python train.py --qk_norm=false --attn_scale=0.177 --extras=["capped logits"]
Each number is 128 + 32 x the weight over the matrix's rms, rounded and kept within 0 to 255. Layers, rows and columns count from 0. Numbers have three digits each.

# o: layer 13 attention output (transposed), 192x192, rms 0.0422, rows 117-127, columns 0-191
# v: layer 13 attention value, 192x192, rms 0.034, rows 118-127, columns 0-191
# q: layer 13 attention query, 192x192, rms 0.0339, rows 128-153, columns 0-191
# k: layer 13 attention key, 192x192, rms 0.0341, rows 128-152, columns 0-191
o117:121175144119152179155077113143172089119182108126121065133178104128117125107131099090105115110174099131093171140129149104142140132167168139167081119152128121145150059098136144104154070127185161096136114195109091146150119145134169139130095147164100105143131133086152072100144150126190185171136092103135076157152142081113096146168117122082074092152115101111112146122148140099198124117086159204148072195127093138075081159118181070153084098158073109124077117132089140133092123129138105159138144120121137109072103109132121119112191141136111122147155130136156082151141137137132112155
v118:144117141105136093144125169190140188105177144135094112085086111130191058115131177104051086171172117141121127122167143161142114141190059150130078158161120136136122123100082123153166161094105110084104181154143110156106140188140190047161118185096151126146179067073118114123111103129113174132115148097145129144130116143146108124147113182138187102116149096150104146083114104125144119102151072087153096125115136101094125127135124153115121104194129086159147153128043119166157154123137116137092129183113178139133160113092133155144103152151146103115118128113126119127142127096166166129
o118:165140143161140189156110075067140161090103139103123134119141116128159172087100119163135104057138137112178124123148112129115143151085111135147191152091107133139143162185121153185144129130148093185136186125166127123174083142137089132180091126140182148172132124142163160144203147149114075167173052137146168116106130073165093141097119153150120081096098180079137159162139132163099129079080128121134144127110114185140154089156178134136125125094181176130085100129151152091139101163135169188157108129160069134127142137159134113135128110114154125118149137116108133141157126120134137132
v119:122107124148182145141119179136126096066159200120135137146070088132126117138131102130206081153135169134096111129078111169130055127154147123118145158110100126140146132132136160095097144127130101134127193090106143096146144128077102147094140094142047148080136134122153128133119132094104148110137130098148133164118150069108081129138113130124059156114090153104114187170083182144089098138146098125128154124080173118095159138072150163134122116187139118126160061119177136129120132082150106149120145156157134063113170143134108142147146095113125171151151057122073101121126139118181123128
o119:105112173099107135129171131096126159139157155134149104162147151113129119139099109073092159132143094116131149074116144135103185172167142123135122138088138097098109142114154122130074180120135097106101060171183111180116119087138069153142109137184150141128117107150126153161114114127138168137156185074140144115094090099122117124108162136104131162132117158097089138111131156154191149112104184191120098146109171143138112148127140148144154114112140093127150118103092140083155143161142166105145061101136108126159110097090187132136122155168081073128064165103113165124127139091108117150
v120:130164169063120139132161155166115187123134148153128106121147150179125216135098170099128120172144048099111137155135089200160153144124132094120143087147156114198055143126095117196125142028143067123109135086083057114153121194117113136154085144102067109109124134176091126160161093110076131171105108131093206144098132098182134209107069162125153090135142127133200114106133107116145105097120073162103129107090132116122091140109094112145082150139145078098167139100168103126156144146164139088147115148143203077136106162087120086158126141136094105097147116053104140102108121151127138177
o120:149129078142111144112160197185133070146148134144111174165047111099128163170087058145205101095104102143137114163168118124138162084080107134096101143166098086106092176139159137127171122148126228155138218145218114099152101082124103070155155103174143138133144104127169106134177112127201158092081135096150096093119099136151106147100157158111153156121089160134083183118070146126160144172128103173134095155153080131106106112104140105140142123128153161129132091125121130097169107138114093136095056087152141127105128118119112149116143081158134077137147140109121132172173116126151106117
v121:163136110143114120089150137148136093118112142111150111159152172161074051121155120128120157100160168136162149153131115099125129153151162130146087157149085130123103079134109088087124219123088103120206065118167124139169092090149134161143162187120119147105157157116122121174139051076139146165075122161117120086005106174076151152140152113079181140094126098189088140137170140176130174171121203135135127121131150193078190119145140072094151182107086126164149124077106082118142073127171146119133148133124089122143122070113153157124141124095065075134180102118124185143101145117113144109
o121:137156073103166123128109142166161146133096155105144144115116079096137133079144137096131059161120187087156107081131088091134132104128118117123161185127158166109122089132158128100118103098145171175108172137081130159166175082090128145088109179123128133101093172130178192116114193161103123145171156155103109192157070192151097133148098163132161123212116150149188063121173128114102136118128135147112149187134109124143129121137184158108165128118122097137087139090141173177100134117124150142195066149129144126195076142108129100144179108130114175114108126108196133129125141125091102074
v122:149129127130155090118089107105109117154139125117093111096079105118121126117125145197140088131142143144131192154142148123108111097202137078136101156111122143170084141062164133134165062135109135142115131103134146190111091151155093166136102113185116119109176132175090143134130119115147109148144124172184077115085171038171130122056132104154168162158171100148149109086045063141126181134102179162187162115137099101083151146118120114095070134178109046098090098125091168136153167102148132112145135112075142140138128159117104119139192120163118092141137140173117121112164132112164121157
o122:156171151146121103172101089100197160190132108038123141169149133097158091177074129148123157108110136172129147123131156127135064120107123115122147067116120113109101141153119105173111163131149129154128105152134112120137152144119101088166100169060118068081095105162176111120145124173160109082125149093138179131112135184121092166124171113190085135135148120138094116159177155158126103177142126079102156119068111164124127096143160135120174161100076146119133197115130089107125143125137066181111116159089155184120179140109202158129156137147143156113159156106191168123130104122132102127
v123:147167132091069092152128143150139121144096151127160123153100100129111145136114152106124150109079084118097181129092078098141131146116144139147095120125173119114227120096148152185140157141083128121145176167113084209119084152158120108113173151109127128173109171165110113141139080109083111089132161126158129087137130118155067138053107152139174135151110114160136108172095184179121142113167191106113097097186131132131146129113145093137140199105162143065114138053073101091124158154088147105136098134149132119088110181072079129170151174105147089124148148112092079092135120133151115159
o123:075127098163177182118107147119163201199136123091104095068152119106130088065137138158171124131101136133125134111171114128126157130136122166152182142133124143147036155127090106121156100100102139133066085116139090076134119137101099177121157093139101130190202133142136155136101122139129110100074145180146103162095115127108135099072166159193117129136135138135153124072100099120128098164132104104116102150119075191135086140098101164109149090134078120156162124158110151109139153136110106096124119150086092146111148101131111146113146113191113156165152144136146149131208119119152135088
v124:204123138143152102082114129149105152103141106182183198099114064171186137122139170190105092123123151080114165119096074148181148125149121150139070100156193130121094128144081003128153060103143085134104170166159120142126132143148116123182098148132154078094131170204132158105098156167141087150156138088107054103138091159072136054099093163114160085145144124097207068148158155143136126099216167134102201041122102068125102149120151159116141116049199129137119078152202137107125102140135151080115155078119140140088154116136147081134100185147164148153138149138136092124117155171094144168
o124:118057110135076093137109121161083075153132085165113130118066190205098087101107139130112173134177093123129088153134130140082109141160140080090155105134087148120064152149151161146073117081114105078156120182154081105128130200142143110123153134135075128127143086149171091094140173128138123047130202217126171106144163080149108094116172094144122089124124122137109114158102152105041121152102112077172135154125063108119195101075132115156164127101140185103161138136142153160179175150186109134105144157137144153204102112126093140080136093088140114128121149129096174119159095085145155146
v125:100067113126110110118097176156082110077155114095074166116104133192125181115122104157084146143126129096141104121138139111119095132151159110145123155119140113065170106109171139111085119090098146153069148164113109113130128137087152101127099150160132096104162101121113119125094165087143151115138112073212147103128163096156116183206115189046089217139119128195087184120154198142121118107106033121164124172131147177066120108104103133111126119140105108109118128163121163048102124139085097150183127147109088129109182209143146123146167129139115230055120159092129059099139100121077152135
o125:131167147125205170120147127073146159216113169151144123158111145127099158106109157093119102060123111146150136144154149136117179100137059121072113118081149104133169108120120126162163158158108097122180124134067066122109111112141109130063159111130067157123148170123105064151154092112125139143114149092167103173134078081080185096113122125129107184079087131094133123093163088153119176084132187152086183063107120137084116071179142171160135113122147105137131138065141134092119136152098132085052169116138120149185054120099164141143130159165108073120121138134082143125074119143158133148
v126:092059110151107172090128065151162109072140167137172154132107180100199073154086075049174167118141111117091118157179159091139073115154132120121117119114119171120124059110149138148142136134127105079160114060085097164173121163153133175069131095151070113119190134141117125142145086130080108100124111078172148131132145100166129173163133113150200157148130158125090103147134171123116144130097191151132085113106108128090157137148207140116152176123131123154224162178175107111091137067101108114057113162108144118133142103130144133201070100116126183199075149122140126118132135117098107158
o126:123105171064139083110146151121154122155117153149199136112094089084093148127143125147109100106086129119124154037083134141127164153111129108130140084176063139132157188111096072117172079158150135129106146131061097121044152092081117088168159125145099151111085139159082166135131122119077151133166134146114138079088053110130169156086129185100087057106124178111110129138113117127099125160109146096143117060125160107198107156162110089111157072110101103144109136144136159119098180142106131094119132141138115132092173139169122155140107114172093062168150180139135168138149088114166156123
v127:098181126120131207181081095127133094124131117156146082126120088122106155150101101152113099113122162134132119099135177112155145126111101120177163166078154096134109130103145123104156140156052154129174105157129144106135116185140183081147087079150143140111154145120134109042064128131098038157154066123076101112096171143108157094169197178150135149108111152147099214160173136129163093136101178129157111091091102120149165116114160132117086172219115172158062138127143160124117103133083162130199126096131107076111126139107130180123116108116138130126092167174144123139141118135116117120
o127:101103102088114124183136133152143166140088142106136118146138188142154128120151142153158143137109145149081180179046111110128139170111186113189082110099132115109112172106090149079154094120173152146125138123035178086127109095159109129171109166130122123149090096114139135178120146087122100122154144094175105107172124112126144139096128040138069155128147068099137090121120167121112144131135120149137137090120155116112100140181122187141077114071112126121152186143111153086130082066178099126120161133136114153182148173145143126177179131118153201141093092045122137131080159070181139128
q128:135127162147121142136150153103113129081137143167160161145104129116162119144143120106079167095199162122166087065147111127140101100102145158151135141144138141112084067093122144122125105204092108098110127172133137154140124134058155174136122106162162083140105123165144137114134121218102140165157072171171116113118061113133094093095151075164160125093081104154099109127128092158087127148165177168154101108079145145123143088132097079134141076122109169127117209090078172082136147123139176126141111122126124132137147152104085162097188073134120063176072089127084105133151085100185104148
k128:173104129119060147094111134102178140118109114130145088152161139086120132157125120096106135115153123133101087138141143155101126190143129155109136160166104148094085170076151161102104135131175160095169167172130126178130150124108167180175164124131142150125156128170094122139164177148185079156187130145143095110142156123078099115117176104103118121099143115109133123099109116117106114170153104142136101154116194143125143154102104108130139170056104176127104217134122193077149126144156154102126126133084187077086205110189145153122159068113135165128126200142090128131162166095133167039
q129:146135126085133119160170131174135128140146129175179138148101162093127122084149059126117077159081147134108119200130122120098123093106134190093117123123145100141155133113151116131125147134120124120148050082085083140177130151139131133080090132102119121143121159148166118138164116086074173162109151104111086132146149132117139101086119142153096177136128113137130061143144145113076147069187106127179115146119126132125149121158114153121175120130133122158104061077104169127080122093093159130172105146111194123117115118099136081114173144128131164104097119073132201162155104101093150153
k129:158123092096110126136132125121089120151150103135131156120163210111138113149086084147107092105082138168161154146128122124124155137109136156107134125092210135127119147133098136176134160178102110112121127165148153166128069118131133095085121079107103141091134164158169171158080123088084132152107164109122138131156132199072085166128136126091119154096095090115171072098105160151162189118142123108131088157102069101057127114142086171182122177109129140132088124095123135142124141067084182172138084091111098113150155121138147100121131157133144158100144123099107143097128123147112139134
q130:181132097125121085119132124198150141109142125095097121127112078118107108102143132181135116121146114121091165169191126137151123137193140113084091112107112134168101085163154158122142134148069174074121121174121094122147131143118139123104065141119146161116154105103148072122132090072111073125133123136124117177150108116170097151110150139112151125139101084137144109120151124124101134143163130179139151107093117106114120127157108190167145112144096152075099162124070094119090125093115114105167111122171158142099165123158157154125134149141143157125201106124150153077166164112172154158
k130:192210104152121114148138146141138131152162107157105164104099135133118130108121094162102156125101112164053074168129141116125147137146143153123085115066163093164119085115107149117116156178146184106157154143183109115139132097139140153106088141099133114089124141088117135138118151067169117089115163103108095157144150122071098166121153138092131085130124064098154116167133132163157142105116111145076109139145112120157159088166116130137129159119134125078104191080114128143166079100127119185121091155165168137136144119102152069157134102124159106123159121060128117102144124108113083186
q131:129096120138104126168099107124109116123133086132141125130129121103108096206131068082133154075131131118188111102102070135206125169109125133066200144161133098152166133093194134161109126122171187146154102106166073089155111108129135162143096121169091102142113150181135095105192095124111058128110141091156053128104175168148154118153139081157116078183119122136219169103110078154168114154168137130149108165118133146174096106118171157190094096098116129144114145135128118124110127088117099132111138140108101093121115142184160159157127093118084126083122121148163055138158089093156160118
k131:159155135085070142160069130112150127125141082119086132141149103088104142112167127132162210092080177135113154098104117187134102109119147128132125126113103123145160134118132159139178093148082140137185135100145106085164156101122135105137191131157101139168138135145110128137189145136116128147086157093118093181091104131122102065142125110102087115107145071118152092077107149118140072167154137124140067137182136125233117141134158128182147134087090086109146179150138102153130175111099123126191104126112102175111116141205106144146148082130124166072104158093122085182095132109148125138
q132:129153121126167135162133111158149164172131113126125081113177103145164078151161131115127139081107138136139180109155148173171154123125190133077076170109159139147158147193125145112125110165144161180127152135128042210161094109161144138161092140164086156126144072097104115125118105144095209165108147111130114078144088112197091129161087142114136162139153143109113106179178132091129118122127126083122163087121174124137116119128108173141128146065153123174189126173143169124087136163081135108172111145113081126136099080166090139241066087088094110164111166079173186141140106127176160106
k132:065135101130178127142078097138133152126115078154144173106174154127155117162143124151179159107107176129085174156174158080202121105120117097132123083133080162135073135181133104101134137163128124147080138097126137145154119175131147160155094194156076103070198100071107123124106144133090146095160164110118071088149142091136143142155090111109094164137099132073149100101123122123119054098185152077140126116145056076108110116091077133086098130071157083165181081100139189165136106161134125138144171167161101132161146144149094090202125124135123102139097126143136122102068149150161083142
q133:131151118126157140171087110168170097136145107132112110103042121111143145111114109129127118147128159159099065121148175148139058188119098113130149101124168108160160143137102159148101154161172120087110095115134150126105062141151126062144116128158142135164121178169107142096159123147160085068156086172102149164143130104133147123115114159071164159144082128095145131149208072095058124133088213201126128104155132172162138168151153155120134179115158112158092182116083158136113096121141157100097112131191088118133160102183152121135102130196091189154092156161164152155130111065151131094
k133:141145147106064110126084118093187128158116110166155155090122078114096111146116144155133127088161136176141205170144150149114161109152096127125103120082122115086163110147120125140115134199160113067144110123088138143193143090146120110153119120135057162135125140110106151144156101126072162098123100167085159160134115174094163115101112202127138154118089171100119130091146118096085163137074132126042066129159135173117160069160132152122146148167119139129141107128092174138141097104153137049134103150126111149056168128081168076111185148178065108110087131073126136121153100104111148127
q134:130117197182128127178179114134154100096143089112070097096148099143084082157077152191137105086128085058161123162148102180129153134087154114167110182074163155123149108083122109132102149145101147154205180147117092073092140145136058123164110091135114149199126108083087085148141091157134093152155136131124198097142191158174107112109186151109084064149139137115145176140147145087040103085130126138128122149129109120094092099079107137094100071073101160079132174128154157120125138083149134088094164098117102090090128150107145077107102136125153147158155060177127162128135103142075084129
k134:094148102130096038148155070127121082102127125123150124172138061134178180077144114113123114133076155117118100093177091071042151112123140116157121078122105085146157117113169129186132147171122175091067121084101187147196169126175189128133102153091124108108117109187150157110179133134103132122141083151153126175133141177140112123171141131119114129098095151157163192242196082108215104104135156115119185165154148120140112154148059132096171138150111114131117132171111111123081121078167096079057110112093146104126119135152108085075152159172181059130183112112109146131122146140097103116
q135:137156200106126124143131158124107116109140146141091133125147115171092081107128120115097087152136118048113091114138173086167129162138118119125110138130104152166124091150172099126097157111121144135176154180096104163152122107106124121104075115143119080128130161149129191127104168114137142117118157197163153095147140137101140111142122158163154126130170074090096101116108106212093099112120064099089165117192091153106111147123134139153146224197136183149119120142147120106066071118102109136101134123172173125177091140111097136104168136069186157131115086127087114088157114140109116167
k135:127124158130112101148114155112117115112110171118145119092162178204164103173168107144122075088162122104138101150185158059149123107126088159143199090162149127118143072065127107087134111111094110118183149158111148147150139163153093092095087159056137110151146122110112110163093154118152144105105152150060171153165150103146155137141141110127162144164116137100125118125147157142133148094106150168131114162176102148167128164109117149121131185133113168122090175078110119139067100121108094117143073081164157146151135140150109149059126123078106123099090146187105097147168123171118143160
q136:141135084062129110129188099115157109114130086136056105156157092121097117165105124123113104164151162162151135131148112095161091155152121133095083087171163125116116116135120163092094129146034171143150127132098183146134131147170199147165140113123218131136127111139107102074115132145144151127098158161173093101146127157169094143123146105083133081106088143145174149177153083165154111147168088131102101143077157179149141112131108110073124149120121097111122145103158113113108132082133150161136074145103072091131128179176134103157094153146100165121118102134122087162145198122143120090
k136:101157072089090159116166141111108179109112107139094101066143089130165168030143133131160133150175133140126108116148076097097133151134167167115101153092110145108105122096094124098103109142126131120119113072166152118141201131126183176123125159137144145125130162094141136151168160086106160128121137134133088092160115101166125130104173067173128169141110115149120060172157167117145119133156149124119157150176135129143143106107079142086111112083144143128158158124144123152173092154152169097154088134148143129086082148164122142063135125123108203155109126063118100170131138075112124151
q137:099091139076175170121103096133100139165161175128104132141106195120085155144141117123139116096202057088069124076117119166146126084104227146117181116059038122115100061150175102110064150076111140112153102108103112127155119152127081181151198126075158130075134129140166157139096120129153157118173174110163096122133094120145169153122135118112116128148152100185131137132095159109153189130131140081094126133114114173095115123089118089124112138143147121153110130123150151126152112096101123115162129092094149108136171129155065160125133080143133157115090126155101138138090134145115139101
k137:086113092090136123169107108119138118094117165157127117124146118083089135111155133110115132134153113154150122086105137100107077171153119112112157117136157204176108120128121135174154142108139172139092144060080107182131148081101130120141115172099145099151096172134105034086086108150190191134193153146100181097133156195153111134117124142137115151123158120194122080096172146127147128061173131118107134121152102107154126184153094096155138106143095105163092117121171108172096112127141155158147179118135167165073116154134138158167118069137115174095105141145139058084096116170112051088
q138:118103107094162150118138105104122110126134142114138168131102101050071100097173146139052127067124136178121121119136118155148094153160143140146134101147127090100151140084116173130129085128136106147130171094076130134163119168112137122043145069110125124094140097168171104117087136184084197138135150143131107100168149177108131121137127154115133172138143163104153166101136204192161149117157180155127130081123141140155119107140139137124132167169125142115117095071138087154127072131138135119116143135143127086083155128175129133157182113124145127122172096196115112141102126154092121059
k138:100085133055167196090129086129092073118092105125120122160139090141168184126165159082124109111105061154099083115152150142135141183108136092098127147096109075115159086092102101173104111176171113165147123105124090091126075120140149142099090134094125112167160107133166156147114127180105151136155180128118098120139171102130169098129157094155122157186204096170152133090129134129155165112143131179075146132160112131116157086133136148106130149100125109147108123089117120143135102120162149139178168177077112041101090095137180157151177110143127108165166146170144090179122124122129118122
q139:155072127103145117115120137158147115138107122150132101178110151122083175055105130116163110182076086108143111064114072145130103170116162145094116120135118112095109154131107145127136160158145106169085084108102131072152172121111146115139157117123095157113164131073154130098176149139176119159149065109086097125152102137133133113120133091172118109082106100117142139086204115139143096100094105118133146162122104088070141173190123096151076100111111110175172109072130113169179147131071113108185122065093130146102111148184103160154143147124160133132085168110134177095112121165135140131
k139:106122133116150131144181146102140114171137072181074111174142158148126146124082134159163126143094143144103114134118142149133124160105159118130077124106097149107086166150046110092080147169157153147133097126135096088137111129132160126159162133133113211141125162072144095126092118148160178118090159070193117102164106125134115141073117146166084091089096102123160144095108091131071086064145133151129120113151133133104105122125135151114129139192111086138149149095148194152135131076092134141158110061074111148156197116096129137153124153126110111127181129104125126134099116134070137090
q140:089144143125162167095133095209141130131146108150148111142115104138113113162137125126111140198127199139121177049097077170093160126190120159140145141081157182079121107140109102076171102181174105138140088148125148096091077144099107154188115098096127125099146118145144088120150132148113064090132097067148135122147120128091116100152140078162156121166115108107127174098140155084084167123056117113137094110132108168139136142152151151155122162096095112126147118134123156135138143072154122106181133189126095098131126134115149133076091181170137077090178085112142176141108133121129140148
k140:110113077085131131141130113166168145192131135096117143094139088081100151115115146106136144165064152093164120124104079178088176148122088121138132134094163077116129080198112132149111143160150159143139096118083136133079146119121196071183100103150069104165156100126104094152144158105177109141118087138168125100108174142122108144142099148112143152133060150151075159111143106142074156166060149163147061100094132128118080152129071119157161150141157068074128083120112131125113119131117167077127114127146101090143143166151160138112131102192118145137163176126114171122172173181193149148
q141:128128082112132125112126131066154074139104100148089083129140097131098154127130093110124133154148127142095150139128143085065102129135148172105137116123071163104035131124160136087132178093103077124124154099149114158202166109134109134181174151163121169109148087155178206127104140119144139124117125170134142129131058159146102127162148122148114156178164076140150123101113066105154120124068102088051154086177133127130145127113140126180121147174142067109125106084100097113156106168165096140109144145164085128117080201092094177123178086184160139176133077174112111125145197136111136100
k141:124098075144224115143169137188116181096148130201098110100147124183064108127150118111143156133204167103090114146138166073116159152172156167167103165146093173132059109129121097095137082168112116202192159119120125099081111139119044106134116117170146109123099163121124115153068134132143104101145078213095129095124110149150143152085135117146098082174117073141096169162108173092130116115103138170148120144132140140146079134168174155134128153132124096157045169089138097171169107166156160121131119087091153147113150103135134149136101145140084158204112065143199127152148143129160095148
q142:172162150091088128116066152126110125130115211162163127160139142164081117112164074140060108119117131114185081124162092137130143163113159132126189189104083099184096159185157182110135109144110175131134091096106144169112161103078146145133163152086106098126110135083113146106164127100147142098127157126098125080125113109175155144164101111150158153110105139136094091123127121066155190101114128128116107107138196142128176132132154124104141133129071093115118118167133101127123105171158115156138162097089128083115120142121130170139160120125143125094138159126174157097127103132189069109
k142:066125121082068086103131129101132146111094180111156100142168158124120065155093104151123118167110121122145120114121200140145127107137109147124139142092100155141138172134138128113081187091158129115150138130172093164148109108096132111154113170129125124155094113080118166118097126144150161127151128124145113175101122125123085126180119121148118142154161136050121066115136107117116098112132101138124083197100124170126155106100208130186091146103185116143144154176122103156164161117155136173117175069146079135126130097122087205145135192106127104118176157107156150129156155159145123110
q143:141134131147150156153132065107083165153169110093128176142163123072148143137131119112120189134147086117126107100113167084151139064145142084145098134150092128166111138126156105136122144112118111142132159146057140133146113147090133170112027178128115120135162152135148190117103090094119123167091166171115128177150091094171145144136142149079132110097118117111108120066183121109084119133192121081074134101156133133128136142145145156087164144157140138149173095124115141130182125124118109199147155141202085116127111150134181180146151129149139108130127105123150144072088106142097126134
k143:109095135091170136123121144136099119174111093146145179117082167123204138141128128158127189150146096096100148187093142062156108160113112147116160123099167110119106111131115149113149077153151081132140166170170136125125126087096073089108133162111166111143109114132148093150125103119116084145139133153113103111139086097097136119143097112135109072154127205102137154141073106140158112139126091085166155120133148166151135106166162115096154161117125123136129150123106111149150084104137145143120148155147133144126175129090128167110142155151143079151069176121142093092137126170120111151
q144:097084142082125125119118108142151112133091165147117159117072146108104133125133170111119122144142108133095140221125118181081151149170113095150167135131169163079082135144095099144137117147148122139164174146108089110139119122108167117140094114169088166100131152137113093197110136136087172101156113164122141153119110185122196109098120079127125138182137143051115181093105095182075109117127111156118144137097131100160107148155101092115161134178206137130140142135147141103104185179095121050135162128128078172114185136136136073156146126128158155135140137067142150152121147160101116096
k144:118146168090135117135195147139144130203107138176087103105125157128106138132175125092146121110087106172125151210079056114149125096137148081168121093097115124126116039068129071187103107118158082107149138135136132114164117113150149107075107153121153130115108071155086169120125144127089133118154056128157145116147125157144192136068118074136093139155137176151092159126155092126163186106083132105133117190127138090082098189092105136138198146140153160136114062135166128102093140094142107084136096140128162083136123139189116107106119032149136138188173104130126081119113122106075165159
q145:118140101120156188151084111129151124132095189133114128079129071107088127120150148098119107128142169139156153098139116054079132124142067114127119127118102018172104127169104120119119096113137095125150187115144138132051107096094101134163094123121096113128122128173088144146138132054139147062155148130125169200122111156116093113163080137127109131141148111158084159204122054136107094135177109179152137109108129109122151105179092160107068107118069096162117153107109113142087103084158129130097160086116190124111115139116142115122176164071144119140117121116159201123157145110144160140
k145:054179113116198123110141160159193102097090172138167172115133152090135150130169189179113174108117159125073117157128123111109130132153057133152191125086104161064139120107159101115145125118100106115137134129144129092108115162115131115118113101158137144071094141114135154139075178094119112103118139104115168142123162091107112108101099149122178083082104119158088084155074138158139192097087139166172072168142095136079179125135161133172045084092083089163124146149114128121109099152156096070090142171102157137126110136153113152121156130095114068106136145104137183099107135134130131139
q146:125117119125128142097147126099108186089148126113139160163112151108144128076091196147116147159162119119196115103098083110130102122112128143165164132162181110161170148144107123114084071114119195090126104152134107167127099171122113137149124122067141089146137095102155170122131083166146122092110098147182157088138145170096141151109123147160123106164124145102138117106157150144149119119134100094150169108133103132100139119127137163096146137172119101174072140088085135104129123099139094164152102069066102150176121121053130126124138137151119180144093131185122119077125133132127124113
k146:158142140070141134104052112149133138086129125129122182079127091094175141099122126093115109218138090089154123162087086094147123166127115074130142122150122120132191127125145107136062105134117155150113113148131066180116138128151102111164192142085137129144153147116111155136180154126183132137064188143111157131131159176145133097123111120114149101133124111120107164184141095102096114133119086140099127123099098156130184115125151138108110107088151121146120105093125112096103171157089197112166127058143132154122176100100166106113093115118107156133110141114084170152131097140122110114
q147:113119104141171139161105162118145125103160130143107159154160084136060078080147108135130158166155106192140135129078120082109117095103135099063107102185083100083162087081153130106149141137140169118150162100114133143156099124064162087148108094120121126134119182080143068115105142098145144071102122092109065075120145136129148099197136165073131116095092158149092075093117098149066046070077170138160150146155153121096091159126099130103132100185154116141119080188098100129154169161132096153117181128121123159127124091151120094150158126132093166119086059085143134170147115121120137156
k147:131081121101114194139161070115063101127095143149108086153146122143121074150140087163157123135141130122144106156121106104116119133096143136155128125114153143150168151111103190112167143148159086073172103150163138031197086141118113134097117085139124138137125159098121120134099178068150090087167148108118074123191115084113170166141167077095104073161105126138111115109067167166076132130122100127073106131096144091126149160141145128121140138152150080098188135155197125187120162110191123090145123075107181160170147109109099097117133170145125148085124115079092133155077092170148156111
q148:142133115117192139141114155096128186122126122118120133176143146168154144120098135121144156079126175156190123182143134157174117142112140127072125123120157161184110067153101128192112189110209105144157123101127153122132157111124109139111135126110119083080151144071112091076100157169145105078157145107124087159147162130117183119116097105167117172107134129135139124092140147151120171150078152117089138117143140140103118127129131090147184150148100073130110123099106079131166173149164117124164127132120095140120126125129090080124128129137067113099140129112195148193155140145139117105
k148:145110168097119098124106170152145159160141118126098092148138096126138123143085153149136121100147193143162105143113092150130164106065136080145136125109085161143131113129081127140116129087203092140119069157145160148170127119123104146135135193168192138095143192107111118097061168130132123131113153128117109156146154109057115113132131101113101088129115168157166131094114140149120185117104125083084133096127139098149154141134186140139128173124153070131121118129158091100114151108131168163160158096126082102115129102081091073154136143106127232116171119144193193155124100125153148115
q149:138117195132113115169172154178093137164120102140152114097104169119123136135102086090113147127142090120104143116132102098139094157095156138214133088113061152095116137145158144138141139061166048173134138136135122147135114137141108052113088197120125163120148163129141118120189179145143163169119151168162128135091146114150136149095069105172060117157118119150154127084119167168132079077164126126181159152100148141099131111109140150127121177145156110122080115113097093055098122159161097174127108175125135186207139124131109115126048092150144088132098149119205166121154155154139135131
k149:155074173169096163116097151102116138155137112127073155100137107142164162163154163110176152144121140192139120097073156147157100175152093120187081111122116121150084076138153066120174118091076151144167181126083157173076122121113125055128162126129091162122145197163149140087068107087130146079135139091103125129104118109173178155120119061069137149107111153149146110142120177170129084121131121120158138136108094182128109109157110118178098188109141105180062142135154159118092162119094131161124113158148087150118124127113140114104108148154099141152127172070134114132122081129056162095
q150:121148117129110153114114132112085116109137121153171134172091111157112084169132120083150166154094140151103160177133147099154137093149150153089146148084133106122106122126064146123147086155184136202084141116177148092142151157165124110119160141122154089114159153098177116086147090161218133093115162103133133122125078101162082104129127078120100173097080143089146139104147098134136160128131146095130124127131090094102090115127157162049133175171165178108149142169204126143159078185096156082131091151105152119128147116060106166120081120164058120098150115081128157107132116161136086138
k150:101098127110124110097175126192095150156111083083133113125094115128169042162124119132127086121081167147103163124167118123175125139211152173102151118167082119106141072119130101132132144117142142063162122160098140119150223099124102099119151131105111162131155086103121113106068128103175182157135131113196138130115065134117071106165165094104120147123152164132151135131104161121095111126091076149139157100174083102141135114064109144073178165132100135114136117157111143169209177177138109141137116162133119123161108117104133161150113112200088173150171165143133184116149088151108113121
q151:119130123155143108146118113063127075132168130132147116162128112130175109131086077121168074143094094102136205118164115100120140129147123115169085114161114151095122134128166146106071094098144143116117179185127132135082125104107126113130113114139129115188074098154110137136124153078114148089110071135150176078098129138092078120099145087129078077129063146156126147184103148127111101143068189101117123144130111136171172133061157135140193105113117081085074155126187107142065187136163160075093090174111095087102115066082162102082086120109106131116158137126156128110051118061116118124
k151:144139147145128084158144078131127142187130125111179147128164082181147067090127135126162084133119124098118143115100101139077093077115094150143167157154112114106182158194151114165148170137113115128099161126099176159071104110056143159185117106149174096098092092148167151145134130114049061118104090168112111111099171143144116113147141145124176153083111057139132120202092130107107083128113072119136149155129139141155120113063119105150148107124139126083107144141141148139149120110107143146149158176140122128110096085149174093098144136178110185197109150126165133128093134097105200167
q152:111131094107127138073052151153103115140138128144151141092134091143119105107142203126116118110123139110101116134150100116125137125182078102073122106124128171092133168139136118092105124128130120086101158159155216109146229154108138102107185078092159081106107107053173153118079140131062132144103185085150135067109121101148116132185127143108121137164101102138168071122156139121110121104112105087144134162085137106108104123065080097121152129149211169146199139178127162158134135142153150159165117164114111139128093188180096172143131106134179162090108080099158130120089103197146134162
k152:127066098106130174136111147183137099092116192140158074102154183161143145168117050141170049157118105149102078141097151125131158154159142121136118088138159146185094189137106069123124181102136151173099109159167188060080198166147100166111111105100096125155140104103133092163106128132167113151115129070112074045144124151141168182118128133088132123133140152126137161132170117139131130155089102107150159137123097132145136151088123161144148087171163105127153156147154117132146123130083089160192152164134155120149089105176081186187134137207152125073117157110141077173099136127117115118
q153:100214113136133108104131179123109112132092086173089125148113142157116124119106120111100156115102115189091144126111089127126129070197121135118094066118115171157128193148111138129143129160163161079127115114130073140102116093183135131148112125139088100069112092109136095075179142137135202133132188175125124138116051106163122101150161098044094126078126167098094118178097091125131067063143134143155163198141096165185148071171125142111120106114113142104140137115172149113087172131122094061182140101164174128126154147122173112159101091089111106118125147130153127110121129133122143113